{"num_hidden_layers": 11, "hidden_size": 256, "num_attention_heads": 2, "num_key_value_heads": 2, "head_dim": 128, "intermediate_size": 1280, "vocab_size": 1616, "hidden_act": "quick_gelu", "norm": "layernorm", "norm_place": "pre", "norm_eps": 1e-05, "positions": "learned+rope", "rope_theta": 10000.0, "rope_fraction": 1.0, "qk_norm": false, "attn_scale": 0.0884, "bias": "none", "tie_word_embeddings": false, "parallel_block": false, "init": "uniform", "init_std_qkv": 0.0274, "init_std_o": 0.0, "init_std_up": 0.0274, "init_std_down": 0.0, "init_mimetic": 0.5, "optimizer": "cautious_adamw", "learning_rate": 0.000993, "beta1": 0.9, "beta2": 0.95, "weight_decay": 0.47, "lr_head": 0.00983, "max_grad_norm": 1.0, "warmup_steps": 252, "schedule": "wsd", "decay_fraction": 0.899, "decay_shape": "linear", "final_lr_fraction": 0.0, "batch_tokens": 65536, "max_seq_len": 384, "doc_mask": true, "train_tokens": 374600000, "max_steps": 5716, "dataset": "wikipedia_en"}
Each number is 128 + 32 x the weight over its row's rms, rounded and kept within 0 to 255. Layers, rows and columns count from 0. The size above them is the row's rms in percent of the matrix's.

# layer 3 MLP down (transposed), 1280x256, rms 0.0111, rows 1145-1158, columns 0-255
size [ 97  98 110  94 102 103  96  98 110 102 104  99 103  92]
[[103 146 127 152  60 170 139 130 120 191 135 154  73 173 126 128  69 166  95  52 174 120 190 158  80 162 149 123 145 116 116 110 139  68 165 134 136 164 156 160 146 157 119 138 142 109 128 123 106 150 119 135 144 129 118 137 119 108 141 130 106 124 109 141 122 125 103 180 163 149 148 159 106  54 134 128 131 162 148 134  71 146  89 186 160 136 153 169 138 115  98  95  92 155 122  85 152 112 199 114 118 161 137 151  95 125 180 101 169 179 153 203 100 128  76  84 123 133  84 171 105  77 150 119 110 147 154 161 125  80 147 140 132 131 136 117 110 136 149 144  82 117 122 112 107 140 177  99 134 148  89 116 131 108 123  92 147  79 169  92 186 138 130 153 115 136 136 172 127  78 153 115 153 109 174 121  86 153 125 100 111  68 143 146 110 119 164 132 166 135 144 134 133 136  74 116 104  98 145 114 139 155 196 123 127 255 118 152 118 116 118 124 146  56 131 145  74 140 108 126 216  76 139 115 122 139  91  86 133 164  66 128 198 139 102 145  89  63 126 156  89 196 142 175 159 160  97 149 164  49 100 110 120 102  93 141]
 [147  87 123 109 130 128 132 131 124  82 136  92 118 134 123 100 155 160 179 155 114  59 167 130 159 188 119  89 167 188 146 121  69 103 105 174 119 116  76  80  79 124 176 103 113 100 129 112  54 136 155 132  77 121 122 168 107 136 167 129 212  91 107  97 125 157 115 153 121 108 102 159 125 165 129 167  74 137 185 163 173 138 150 108  77 121 113 102 158 125 117 103  94  91 119 172 101 197 136 131 160  72  91 112 152 150 128 138 102 135 141  48  95 135 101 147  55  96 171  60 158 225 163 164 122 130 141 166 174 105 112 152  67  85 117 118 146 111 155 161 150 149 157 125 100 161 126 121  80 118 134  98 132 134  81 176 149 170 176 153 124  85 188  89 146 105 104 106 161 129 114 132 107 106 147  81 151 144 145 109 133 166 118 108 160 117 128 127  98 126 145 107  73 126 152 191 107 186  78 116 168 133  83 139  98  34 161 138  80 158 128  67 121 148 130 128 132 146 175 112 134 157 132 144 119 144 133 111 146 110  85  91 129 111  82 124 108  92 120  83 118  79 154 137 136 127 111 134 131 179 109  89 160 202 163 143]
 [123 122 174  87 149 103 126 115  88 119 151 105  77 155 130 126 163 126 134 155 118 123 162  24 125 129 127 126 167 133 168  95  73 157 127  98  83 136 125 128 154 140 113 124 188 177 162 126 176 128 120 123 125 180 121 121 139 185 158 162 123  99 107 110 152 152  96 229 136  97 179 126  89 110 146 133  87 121 121 142 143 163 140  97 143 107 156 106 189 139 142 141 141 140 113 142 121 177 141 136 123 118 111 102  70  78 130 132 164 169  84 126 120  96  86 112 162 117 109 102 183 121 182 160 124  60 156 120 134 121 133 195 126  78  84 111 107 145  58 144 118  77 142 127 135 117 127  99 106 126 118 147 130  91 135 148 101 175 156 126 109 144 125 104 133 165 120 178 224 122 190 175  87 140 103 158 132 185 123 149 111 135 164 187 145  91 115 103  90 116 143 144 143 130 126 149 117 115 139 145 174 200 122 119 141 156 235 122 116 156  89  91 100  55 112 150 196 125 181  92 109  93 165 120 134 187  74 120 123 109 128  71  97  95 100 107  84 110 128 110 130  81 111 120 163 143  87  96 133 131  43  84 107  98  71 125]
 [ 91 156  85 173 151 161  84 128 169 141  76 146 131 155 123 124 122  92 127 155  55 146 126 168 156 133 178 125 101 132 153 147  41 116  66 120 110  79 178 116 142 181 178 128 160 128  70 125 127 130 156  75 108  79 169 111 119 164 135 159 124  99 161  77 165 115 168  79 125 134 104 156 126 122 144 180  94 116  97 170 109 101  86 162 112 161 159 105 128  89 141  97 111 159  91 147  88 148  72 160 145 133 170 104 126 155 160 156 136 193  85 168 146  92 106 108 220 107 131 144 142 101  13 154 150 138 137 160 109 101 101 138 198 113 127  59  87 164 166  71 122 139 132 182 123 133 131 128 145 126 147 127 128 155 160  74 109 140  96 126  95 126  98 139 127 148 129  74 149  99 144 148 157  89  71  84 141  98 124 146 134 109 127 184 120 153 157 129 154 107 113 127 158 102 116 127 100 166 167 112 151 101 134 143 175  76 136 102  92 159 175 135 129 137 143 116  98 167 191 139 102  56 135 151 150  94 120 176 168 109 141  74 188 153 116 122 151 158 147 144 150  62 144  88 129 171 105 147 174  86  81 144 136 117 172 119]
 [195 130 127 116 166 127 192 135 122  83  62  90 125 137  97 143  96 104  87 120 166  79 112 114  97 120  93 159 155 167 141 127  65 158  76 139 111 128 158 139  80 138 170 109 115  81 140 160 139 148 110 120  84  97  83 128 123 170 123 116 123 104 142 135 196 144 125 170  83 110 105 140 141 145 130 174 110 123 104 162  64 136 188 111 107 122 104 110  98 100 142 134 130 141 120 144 113  84 116 232 124 104 203 122 101  68 158 165  48 112 127 141 201 100 145 117 122 118 121 113 176 118 129 103  67 102 159 158 146 136  93 123 111  91 131 195 196 192  89 145 151  83 117 195 163 114 139  75  86 104 103  98 155  89 119 135 112  93  96 192  73 129 131 129 103 151 136 133 158 173 116 139 156 117 110 106  97 169 102 140 142 203 114 123 156 129 118 137 154 140  77 158  77 151 165 129 162 165 149 152 182 148 120 114 106  66 191 154  59 116 109 158 126  93 131 122 173 153 165  97 102 112 132 184 148 181  97 124 119 125 123 146 104 128 181 160 138 152 107 141 139 193 199 141 123 107 116 122 120 175 105 125 122 122 157 153]
 [ 76 134  98 119 132 116 133 107 118 141  95 128 117 135 118 118 119 172 151 125  84  93 121 201 111 117 144 121 125  89 159  84  92 111 144  75 129 102 117  80 115 132 101 123 100 152 146 106 176 121 161 121 130  92 103 127 174 130 137 139  88 178 126  75 171 148 189 152 151 114 130 137  70  51 138 170 165 160 100 136  81  85 133 127 125  89 120 125  88 105 153 137  93  88 155 161 177  95 150 134  95 110 125 147 138 198 163 109 177 148  58 143 138 119 129 131 135  86 154  96 132 135  81 154 138 161 147 136 200  84  99 212  96 114  89 106 128 139 104 201 129 138  82  79 173 116 113 223 118 151 136 113  95 161 190 132 121  71  62 136 102 115 141 149  81 123 181 122 165 152 125 141 118 119  64 133 144 142 100 117 206 155  98 144 124 139 138 162  90 130 155 136 141 121 148 107  77  77 119 115 141 168 121  99 134 136 221 143 101 120 109 105 161 173 106 170 132 193 163 140 164 102 126 158  94 117 121 108 112 161 128 201 112 131 103 202  63 103 128 140 104 123 190 158 150 134 149 119 160 174 129 122 126 167  78  74]
 [147 170 154 110 133 119  72 169 142 128 103 133 125 106 184 129  87  79  98 124 207 102 140 154 140  87 101 110  62 114  65 135 123 211 173 117 127 181 105 125 136  90 164 156 162 113 154 107 155 145 144 143 105 163 128 118  94 121 118 104  81 160 124 177  90 168 107 108  61 123 179 142 126 139 142 112 164  86 180 134 156 127 155  64 146 141  91 117 103 104 126 149 101  88 155  76 118 151 166 131  54 143  75 159 136 122 129 132 134 103  81  98  85 150 196 139 145  93 107 141 167 112 109 150 146 141 104 141 141 179 159  77 114  64 136 152 156 148 150 102 119 128 159  83 153 100 144 130 130  80  85 213 146 157 139 100 149 109 124 112 166  98  77 125 128 157 142 162 145 133 118 136 154 147 127 159 122  98 136  64 105 144 170 144 157 152 109 117 123 100  59 115 147 153 107 106 138 146 147 152 174 133  92 133  95 189 112 176 133 122 166 123 140  58 185 116  88 100  92  65 102  64 142  90 158  77 120  82 154 122 167 182 106 119  87 117 169  70 121 184 134 119 202 161 103 149 182 140 107 116  76 135 114 100  92  95]
 [102 140 124 176 135 156 134 140 166 135  94 138 110 116 147 100 173 125 147 107 169  95 150  43 160 214 184 162 167 102 127  81 150 144 124 148 119 132 145 118  89 164 147 143 116  81 123 103  96 142 123 153 147 120 154 105 163 115 175  84  98 142 179 133  88 106 179  89 146 126 151 144 155 117 140  85 150 130 194 113  99 145 141  95 149  67 181 160 103  93 179 160 120 102 151 136  85 117 147 116  68 124 100 191 149 182 125 150  98 131 186 168 150 123  77 210  74 113 115 123 147 119  92  95 179  96 123 103 111 101 154 109  92 107  95 136 125 100 125 160 171 163 172 113 119  94 116  80 120 181 148 160 136 145 148 129 132 134 115 167 190 113 108  95 174  73  98 155 107 102 136 136 146 167 122 103  85  73 114 121 115 115 155 143 152 164 105 153 110  68 163 184 186 131 151  91 133 108 108 213 122 190 111 179 114 178 112 150  70 216 114 133  82 104 193 151  96  86  95 113 146 119 120 113 122  81  99 157 156 137 113 180 103 158 162 146 119 116 102 131 136 115 137 150  73 122 125 146 161 127  95  49 136  92 132 146]
 [147 119 128 132 116 138 112 175  80 160 128 177 142 101 128  80 104 146  50 136  86 101  80 184  77 120 105 109  65  73 144 132 168 152 152  93 118 103 147 131 137 136 140 106 123 143  74 133 164 151 149  89 104 145 124 131 142 115  94 126 163 154 137 104 152 130 182 131 110 172 120 175  71  99 134 111 132 110  33 100  54 128 106 158 155 122 153 128 103  85  79 117  93 141 160 166 190 119 200 157 101 107 128  59 109  97 128 121 168 144  84 109 118 162 101  84 132 138 158 109  86 123  79 165 124 149 159 106  79  80  97 129 126 143 136 185 109 113 156 116  98 188 158  83 132 145 137 158 107  48 147 135 225 126 209 177 149 155  98 109 142 113 141 155 103 143 132 137 111 145 124 148 141 124 147 103 106 112 134 131  98 188 115  91 179  97 163 114 221 167 148 118 124 141 130  75 109  95 103  89 126 110 165 131 142 167 131  78 137 124 184 136 159  73 145 154  91 125 128 135  87  54 158 114 126  81 158 118 156 146 149 144 131 160  93 150 145 103 205 107 116 155 169 162 153 186  81 120 153 115 103 118 156 123 114 134]
 [ 56 133 140  89  91 147  42 142 155 124 132 138 188 161 150 133 155 179 136 134 104 147 126 174 162 175  67  81  87 139 114 119 157 119 122 128 144 114 125  86 119 121 120  77 160 159 110  96 101 123 137 105 137 105  73 125 150 128  87  60 138 161 162 103 133 150 173  66 131 136 105 127  77 125 146 106 158  81 121 108 128  94 130 117 127  63 167 115 105 121 150 126 133  71  29 179 103 115 101 125 129  59 130 131 150 189 159  93 170 131 131 146  88 147 117  98 154  87 131 112 125 116 119 153 224 151 197 141  95 128 139 150  74 153 124 165 166 189 194 139 152 161 134  78 145 130 175 159 139 120  84 120 121 148 124 125 122 103  63 110 137 104 162 137 112 152 124 111  96 111 103 159 158  79 159 122 182 198 121 100  94 135 124 135 123 101 160 138 146  80 136 110 130  80 147 121 124 125 182 109 179 181  91  94 146 136 184 115 104 153 109  94  89 115 137 150 119 142  87 145 148  71 132 151  90 101 179 131 113  76 179 149 109 114 147 123 127 155 183 100 110 170 134 151  83 208 121  84 103  62 125 150 110 115 182 130]
 [132 144 101 111 103 168 118 147  54 124 135 151  99  93 115  85 165 174 147 103  99 119 148 128 167  92 121  71 137 145 171 139 140 135  69 133 128 152 131 139 163 120 115 149 115 187 159 134  68 140 173 168 113 164 152  98 200 128 136 139 112 102  97  70 175  17 124 169 181 107 109 186 163  83 115 114 132 183 136 186 113 125  91 109 121  87 103 141 131 124 135 160 119 173 153 137 126 114  94 116 101 187 139 141 154 175  86 122 117 167 186 125 107 110  82  73 115 117 135 147 109  86 131 103 139 175 109 136 115 124 157 103 105 169 152 111 129 123 114 155 147 116 160 124 129 160 139  86 143 145 110 119 153 114 132 111 117 220 170 124 130 146 116 167 112  97 150 115  61 117 149 139 116 152 108 159 137 185  65 133 155 122 121 159 126 120 114 128 133 150 162 176  91 139 112 158 143  75 103 126  23 103  95 170 158 181 139 145 137 186 106 169 105 132 105 149  80 153 111 111 171 116  98  71  91 120 178 129 117 183 115 157 184 138 187 105  95 113 165  77 132  97 125 111 156  79 124 105  51 162  91  95 203 122 146  78]
 [125 166  86 167 125 164  76 137  84 128 132 120 150 155 163 145  74 172 107 115 145 152 170 122  63 135  99 115 178 130 104 114 127 111 157 122  80 116 107 148 116 106 112 155 153 138 100 190  93 102 161 117 143 143 130 154 104 197 131 185  87 124  61 141 127 104  83 151 117 161  85 155 150 136 146 173 111 172 125 153 100 127 202  94 130 138 133 102 114 149 167 140  88  97 210  86 106 116 113 166 145 117 188 126 118 151 185 109 122 138 101 106 109 109  88 123 130 116 136 114 144 100 102 132 167  78 133 210 175  70 130 125 114 147 150 127 126 200 148 111 152 110 155 127 146 134 139 139 151  77 123 136  95  97 174 132 115  62  81 164 161 121 111 103 110 167 170 168 133 131 110  93 175 147 104 116 151 176 110  64 146 168 138 169  77  77  94 146 137 105  91 195  63  90  99 163 158 133 139  90 129 192 149 107 154 142  80 106 103 135 116 111  85 136 104 116 104 125 130 153  88 124 105 198  83 113 204 154 199 120 137 123  63 152 135 118 102 123 152  48 133 137 196 140 101 169 129 120 135  95  78 161 165 119  92  93]
 [123 160 152 183 137 136 128 135 188 119 126 100 132  60 103 149 119 112 186 135  97 134 152  85 146 130 148 124 151 149  96 136 139 106 178 172 117 142  94 114 128 142 108 146 134 111 140  88 151 147 162 125 149  89 102  67 133 153 166 160 135 167  87 131  98 158 145  94 113  92 160 114 122 153 102 107  82 148 148 155 176 103 152 148  67 130 137  83 143 165 149 144 114 114 146  92  76 110 137 131 122  68  90 189  99 144 114 133 106 138  67 103  90 155  59 171  93 110 187 139 174 204 126 135 161 176 145 126 182 154 100 162  80 119 169  83 149 136  69 104 113 170 158 108 158  76 116 138 170 138 126 121  21 132 199  84 113  79 137 145 117 130 114  94 191 151 122 159 190 101 112 125 100 146 123 117 173 127 132 132  81 117 150 176 146 144  96 110 146 108 109 130 127 101 161 132 120  78 130 165 135 206 142  89 104 136 108 138 144 159 158 126  83 108  94 125  60 159 118  86  75 145 136 112  61 101 167 207 164 201 144 106 112 138 141 122  85 124  58 103 131 171 147 163 111 133 136 174 146 110 144  71 185 106 110 124]
 [155 125 154 178 164 123 124 156 164 104 133 132 155 129  81 154 149 221 149 125  81 121  61 155 211   2 126 166 124 134 139 125  80 118 159 108  70 102 120  91 103 111  95 113 129 130 100 170 178 109 100 112  88 162 202 159  95 147 144  92 134 101 132  84 113 120 113  72  89  88 146 148 131 109 115 111 164 119  76 104 136 103 122 131 147 108 123 118  69 140 177 128 102  36 150 235 131  93 128 171 147  84 140  93 140 103 130 109 132 176  90 118 150 151 132 107 174 110 167  60 148 104  54 125  84 102 152 145 134 136 154 145 157 122 114  89 129 136 144 167  45 109  98 147 138 139 124 171 138  59  92 143 127 130 126 142 142  83 133 117 170 145 131  93 126  99 178  97 178 131 118 163 136  74 113 138 173 107 135 141 125 134 166 188 107 107 134 120 180 158  96  88 116 107 164 123 120 149 147 106 199 118 128 140 141  83 144 108 143  85 113  89 115 180 118 130 137 201 185 102 140  87 101 159 123 136 180 164 129 162 143 115 152 116 125 142 100 151 147  82 120 139 148 114 135 113 131 128 136 147 126 155  88 121 175 152]]
# layer 3 MLP up, 1280x256, rms 0.0102, rows 1146-1158, columns 0-255
size [100 106  91 100 102  98 103 108  94 103  91 105  88]
[[140 149 147 113 172 140 163  90 116 178 116 107 150 117 109 160 180  53 149 139 149  88  98  99 145 114 114 156 158 131 147 131  81 135 105 154 122 147 111 138  96 125 151 132 123 101 111  90 103 121  96 200  68 136 181 112 195 167 165 144  98 132 151 150 103 108 118 130 161 149 157 119 161 106 137  52 147 124 107 132 101  86 147 145 134  89 172 137 131 119 105 133  70 139 124 164 153 171 100 168 104 111 149  76 132 111 166  95 146 121 125  69 116 109  93 178 218 150 168 137 174 162 128 124 137  65 162 145 128 150  81 145  96 158 142 135 102 151 152  80 169 130 130  85 117 108 122 160 133 160 121  73 133 167 153 131  68 110 124  87 203 138  95 110 137 142 115  94 168 146 132  85  76 138 121 222 193 150 136 136 164 112 120 118  91 182 129 106 120 129 114 170 147  94 145  98  55 102 131 141 170 117 159  72 225  87 115 127 154 121 143 100  58  82 119 100 185  96 137  51 100 133 129 140 113 140 112  91 108  88 162 164 145 164 177  80 164 108 143 207 148 106 128 108 148 139 143 132  72 119 103 143 130 159 102  94]
 [159 147 124 140 115 151 157 132  69 108  38  98 109 132 129 127  66  71  78 131 123 123 118 108 142 137  97 175 139 128 193 118 179 146  59 170 131  84  93 167  77 128 144 131 115  73 209 154 161 159 171 139 163 165 174  77 165 142 181 114 129 137  93 112 131 100 117  78 127 102 136 109 137 136 110  91 142  60 147 204  98 178 148  86  94  90  97 153 163 167 121 115 158 161 108 255 131 140 153  46  81 161 155  84 110 108 127  99  96  55 126  69 130 173 106 114 152 180 134 127 105 164 115 137 106  72 109 135  83 150 136 112 117  88 136 100 123 110 142 101 115  89 141  71 150 147 116 143  90 162 155  83 141 139 137 136 189 115 116 135 150  55 102 143 113 169 139 114 124 132 101 107  76  83 100 131 141 127  99 135 159 119 115 117 133  97 123  67 130 118 128 179 130 127 136 128  82 109 125 124 131 167 113 115 197 169 166  80  98 108 147 115 169 139 146 131 146 118 128  90 144 147 155 134  85 115 109 104  78 112 106 125 117  92  68 134  89 126 112 146 132 164 100 145 116 120 101 187 128 185 122 144 137 119 168 133]
 [101 184 107 116 155  72 120 139  89  96 171 104 144 171 147 125 141 134 143 143 125  99 108 147 144 129  59 114 135 112 108 199 143  70 108 145 145 113 223 128 180 141 122 178 143 100 172 142 133 179 189  40 173 143 145 127 154 133 113 169  67 122  48 136 155 106 150 117  38 133 136 141 140 183 133  91 148 113 123 125 128  98 119 160 100 138 104 154 108 111 131 119  98 129 148 104 100 184 120 109  99  92 159 131  83  68 118 102 116 100 112 146 194  99 167 108 136 110 157  80 163  76  87 110  98 156 105 138 108  91 135 115 114 161 109 199 128 144 110 115 102  62 118 140  77 115  90 140 132 110 169 144 130  81 109 143  66 142 131 146 109 118 159 142 129 112 136 181 101 136 150 141 115  76 127 111 132 113 114 105 145 122 161 191 110  76 166 121 173 100 146  89  92 229 141 124 118 181 118 147  78 124 129  81  88 113 145 149 117 125  27 205 105  81 134  87 135 118 142 100 123 151 126  78 131  97 105 175 118 130 152 129 128 102 136  56 137 112 129 156 162  96 131 121 178 160 163 141  66 119 122 115 136 121 158 147]
 [114 155 155 123 120 151 130  78 102  92 143 118  90 121 201 158 161 137 147 105 112 138 138  91  95  79 147 144 118 132 155 111 155  65 164 137 145 158 166 138  93 141 177 169 157 108 116  74  86 153 115  64 164 150 197 153 168 143 160 102  91 130  17 153 103 163 126 125 152 131 127 145 146 143 113 121 131 120 149 134 124 116 112 117 160 117 122 165 127  88 143 189 179 145  94 153 102 165 115 136 114 114 114 111 157  79 168 156 113 114 176 130 134 191  91 134 176 112 137 144 120  49 103 120  85 119  77 111 135 193 104 143 110 116 159 115 156 185  69 196 214 138 124  86 152 148 101 173 153 181 130  94 118 127  91 143 106 116 115 146 170  88  66 163 139 136 181 121 114 118 135 112  95 124 164 103 160  89 177 138 147 106 124 149  75 167 124 150 117 150  94 157 145 109 156 112 137  95 153 165 177  87 148 119 108 159 173 119  76  66 135 104 130 137 124  88  55 131 102 144 108 160 137 195 126 144 169 104 104 131 135 105 174 126 118 135 142 123 189 236 107 121 105 121 145 111 148 189 123 112 198  96 116 101 178 129]
 [ 90 126  75 122 107 136 129 179 125 163 146 111 137 145 165 104 187 113  81 137 135 116  98 148 121 104 134 108 127 122 142  69 158 182 142 137 138 167 156 128 117 204 160 163 125  90 146 139 175  96 101  86 117 143 105 208 121 146 134 137 214 131 131 120 113 147 157 102 153 108 171 129  93 124  95  11 177 157  85 112  74 142 152  78 131  64 167 117  79 161 137 169 121 162 159  62 155 138 157 130 124  90 122 125  86 138 194 164 133 132 153 133  95 144 178 125 152 120  63 121 147 114  92 134  86  71  83 142  94 128  91 170 126  78 133 167  99 173  80 176 130 105 142 144 108 117  57  87  98  56 120 172 115 131  85 102 159 131 174 124 170 163 137 124 179 134  67 153 135 127  99 104 128 105 101 132 144 148 168 122 121 111 167 192  87 147 109 153 164 131  33  98  97 144  81 115  83 148  93 156 130 148  96 112 105 153 106 111 144 160 116 132 168  82 163 111 145 121 169 145  98 120 135 199 111 108 144 140 112  97 163 159 159 120 142 120  88 105 149 144  93 119 144 107  97 110  86 196 133 146 106 178 121 130 124 130]
 [ 80 104 115 198 150 150 129 116 181 115 145 132 132 129 209 166  94 134 123 119  63 139 153 185 159 138 130 148 156 102 131  73 183  92 102 127 120 186 129 178 128 110  78  96  71 136  94 112 104  53 111 146 112 126 129 117  89 116 150 166 142 129 116 107 111 137  95  89 187 209 108 113 126 110 174 116  97 112 103 122 103 193 117  95 183 129  81 108 108  95 115  60 156 110 151 129  85 115 114  92 126 141 116  88  90 100 110 167  53 135  99 138  96 152 215  98 121 144 119 121  95  77 170 102 115 134  96 136 152 119 150  59 114 105 109 118 162 152 120 103 102 168 110 148 191 166 113 135 175 164 185 144 113 153 143 106 161 148 150  93 113 126 103 138 126 107 123 121 107  99  95  78 188 150 122  91  94 136 116  99 154 152 136 128 143 120 104  90 101 121  99  53  68 148 115 168 110 143 117 112  58  96 179 140 112 121 143 125 128 135 165  59 174 199 119 160  83  69  89 106  75 137 129 115 118 103 133 111 131 116 168 163 134 122  79  93 129 198 132  66  88 115 142 109 141 171 131  98 124 115 176 129 118  97  78 145]
 [167 115 171 164 150 138 121 144 198 102 155 131 141  59 152 169 126  67 126 127 127  97 119  65 112 110 205  97 100 160 122 119 133 132 123 127 141 124 132 166 162 146 175 117  98  89 111 126  87 115 183 222 109  90 116 101 169 112 133 178 120 117 137 143 122 150  99 148 180 120  97 138 123 168 130 169 125 163 142 135 104 125 137  95 168 140 134 157  52 165 154  88 134 149 148  95 123 158 192 136 138 133 152 171 105 155  87 168 144 185 100  89 112 143 164 147  95  35  96  85 122 156 148 110  55 136 130 166 163 104 134 104 143 125 141 135 104 114 152 100 135  95 119 139 161 122 143 105 122  83 103  47  83 150 129  51 157 140 148  81 107 101 169 155 112 183 131 108 104 168 105 147 135 155  68  75 159 101 100 102  67 149 148 124 180 212 115 122 121 161 134 130 157 211 132  90  99 145 139 132 118 173 117 131 148 163 135 130 134 126 112 167 128 187 169 162 125 129 159 152 150 140  83 138 152 192  98  80 102 179 118 116 144 104 106  86 125 150 153  97 122 131 203 116 170 150 111 131  88 113 140  88  97 114  69  84]
 [ 76 113 140 168 101 137 138 177 163 161 122 168 163 135 173 121 196 108 115 116 121 114 115  53 125 148 148 128 142 147 160 107 153 116  89 111 121 158 164 128 101 132 121  70  97 121 132 139 149  66 133 124 215 141 118 123 116  96 131  79 112 124 112 167 113  68 164 115 104 144 120 150 134 142 125 122 138 162 143 105 124 177 152 137 106 155 104  72 162 101 146 137 148 120 140  86  89  76 103 119 121 131 164  98 119  76 123 146  78 110 127 181 128  78 218 122 113 116 135 139 161 161 124 120 130 112 139 141 123 145 163 122 162 131 126 150 151 183 120 106  91 153 139 149 145 121 111 134 170 138  91 153 139  98 133  55  80  94 130 124  80  98 106 165 140 113 174 200  87 117  83  98 161  87 117 187 112 194 133 170 100 103 159 139 118  61 136 136 185 129  74 136 124 153  66 102 121 108 122  74 130 152 151 132 144 101 156 117 106  64 115 198 220 108 229 105 113 135 129 179 119 105  98 149 118  57  92 172 136  66  97 176 153 137 125 155  98  96 169 113  92 131 129 128 184 121 121  80 167 113  88 169  56 140  94 133]
 [147 143 102 158 156  38 175 157 152 157  92 147 161  88 128 135 159  59 142 113 140 118 126 142 116 163 134 111 157 120 139 123 110 150 141 149 132 143 138 104 141  88 130  88 118 129 169 130 120 123 157 141 130 127 108 182 138 101 139 122  63 116 187 143 123 147 149  90 101 147 117 118  83 166 102  68 170 116 105 126 116  88 157 144 163 145 171  56  73 171 125 131  89 112 122  98 152 126 149 135 118 117 121 139  72  94 128 152  93 160 111 149 222  94 169 220 134 169  82 148 153 172 129 136 121 119 120 119 104 137 185 129 147  67 141 122  86 167 110 134 109 103  82 122 151 162  95 105 139 105  23 164 146 110 121 114 128 144 131 150 169 126  91 115 131 155 101 212 144 157 125 119 181  88 111 101 108 195 117  69  76 159  96 142  90 138  80 129  69 191 104  52 126 157 119 113 141 139 156 138  78 143  99  84 143 115 115 146 123 121 158 209 138 128 152 195 149 113 104 102 112 133 150 117  97 145 118 139 125 122  99  89 171 141 139 146 109 190  90 130  78 100 131 100 128 142 100 121 136 175  82 237 113 178 142 129]
 [168 120 126 150  91 194 132 149 170 126  71  84 121  87  93  85 131  88  97  79 102 112 137 131 146 172 164 113 104 154 142 170 132 147 105  98 135  82 120  48 112  99 147 146 142 202 142 158  80  54  79 178 121 175 151  99  87 108 111 103  74 129 169 150 148  81 174 150 143 137 104 108  81 115 132  90  82  91 138 123  96 123 143 115 132 124  97 148 138 160 161 147 100 129 127 113 181 121 175 148  97 112 156 123 110 164 164 125 112 147 125 153 145 116 119 135 125 139  95 144 154 126 114 149 146 173 114 110 188 240 106 162 146 142  93 184 140 130 112 116  75 108 142 112  94 132 111  86  51 114 111 109 105  72  86  85 123 164 151 188 113 103 146 129 111 172  47 139  84 141 117  79 120 106  98 125 174 106  98  76 110 119 163  78 121 101 112 196 106 184 187 186 141 107 142 139 108 144 166 113 148 131 146 127 153  88  64 143 184 122 142 150  84  97 188  73 201 135 150 138 123 123 147 126 137 169 105 140 108 161 142 134 116 157 147 117 132  93 144 104 154  72 147 159 109 184 125 135 143 142 202  95 149 111 116 153]
 [ 99 126 199 157 165 157 138  95 136 224 172 119 121  72 200 105 148 113  52 135 146 143 133 135 168 151 118  99 166  72 125  70 143  55 116 146 147 164  76 147  42 133 118 173 125 180  72 145 147 169 132 113 151 147 174 123  85 146 153 110  74 137 133  92 124 126 130 152 146 154  76 101 122 147  92 116 129 107 181 142 100 187 161 135 141  80 132 101 107 158 153 183 127 118  95 135 151 139 105 132 108 160 117 112  90 184 154 152 105 108 154 105 166 142 114 158 145  46 141 116 119 120 122  90 141  82  27 106 153  98 155  98 107 110  88 132 140 144 124 113  96  58 103 108 128 128 131  98 121  89  14 141  97 158 141 126 117 111 106 148 127 120  87 183 180 132 147 165 112 130 159 158 153  88  95 171 174 162 154 146 163 156 129 140  70 128 105 119 159 163  93  94 122 131 118 113 109 155 152 175 125 147 127  90 122  84  62 123 117 115  96 170 128 182 172  77 162 135  75 129 127 170  92  73  92 100  98 155 115 122 134 129 147 119 119 137 145 102  90 120 170 124  96 129  85 147 135 150 143  81 115 127 133 123 135 170]
 [134 125 123 146 176 104 138 137 123 190 182 161 133 141 189 134 101 150 106 160 110 128 111  92 107  97 169 116 137  94 161 111 135 161 182 153 148 135 118 154 139  74 117 153 117 150 110 165 151 101  92 102 129  82  94 121 149 146 156 165 136 132 147 105 104 116  94 148 150 101 107  74  78 143 102  82 149 135  90 150 149 139 125  50  85  52  95  86  54 140  89 142 133 136 150 177 163 145 134 127  76 113 102  98  73  97  71 148 142 132 114  19 143 174 112 139 175 137 173  86 136 168 145 101 118 134 141  98 114  47  45 135 116 139  90 127 173  87 138 120 149 138 117 120 160 108 131 111 129 122  81  82  84 136 129  93 149 144 130 138 127 131 165 124 143 123 122  84 103 192 135 145 141 105  72 121 104 111 106 136 149 125 122 136 154 179 112  92 119 131 110 118 139  35 129 172  68 157 127 187  76 129 102  64 118 140 117 144 120 144  70 128 131 127 160 147 151 161 144  96 149 130 104  95 136 219 172 117  90 149 169 194 122  91 123 134 148 126 149 108 159 186 158 101 194 164 121 135 104 125 128  89 190 114  42 113]
 [157 125 132 138 121  79  92 111 148 148  67 114 135 176 134 113 112 115 111 163 154 101 131 114 139 148  82 127 158  72  85  64 136 127 174 107 146 127 116 182 170 165 182 142 167 146 131 168 127 169 106  97 149  67 168 121 126 100 154 187 155 130  73  54 132 164 140 116  83  86 170 151 106 111 139 136 230 172 170 133  97 108 121 118 115 128 145  71 131 140 174 159 107 118 123 131 136 126  94 104  72  95 208 155 175 143  97 156 206 115 108 135 182  99 139 192 146 193 122 127 163  75 131 150 110  96 104 128 114 112 205 145 125 102  83 119 126 194  94 160 133 117 137 158 116 112 110 124 145 115 127 148 163 134 100 165 123 113 124 144  74 158 109 110 173 122 130 133 126 106 176 153 135 116 161 109 143 131 161 148 122 118 190 179 146 110 160 143 163  96 179 130 139  88 151 109  74 128 106 131  80 105 131 154  86 110 157 123  75 152 152 111 105 115  74 134  81  93 195 120 134 157 138 115 132  67 153 193 117 153 155 201 152 150 158 135 162 124 180 138  81  74 145 114 192 148  93 157  65 150 119 149 102  94 159 131]]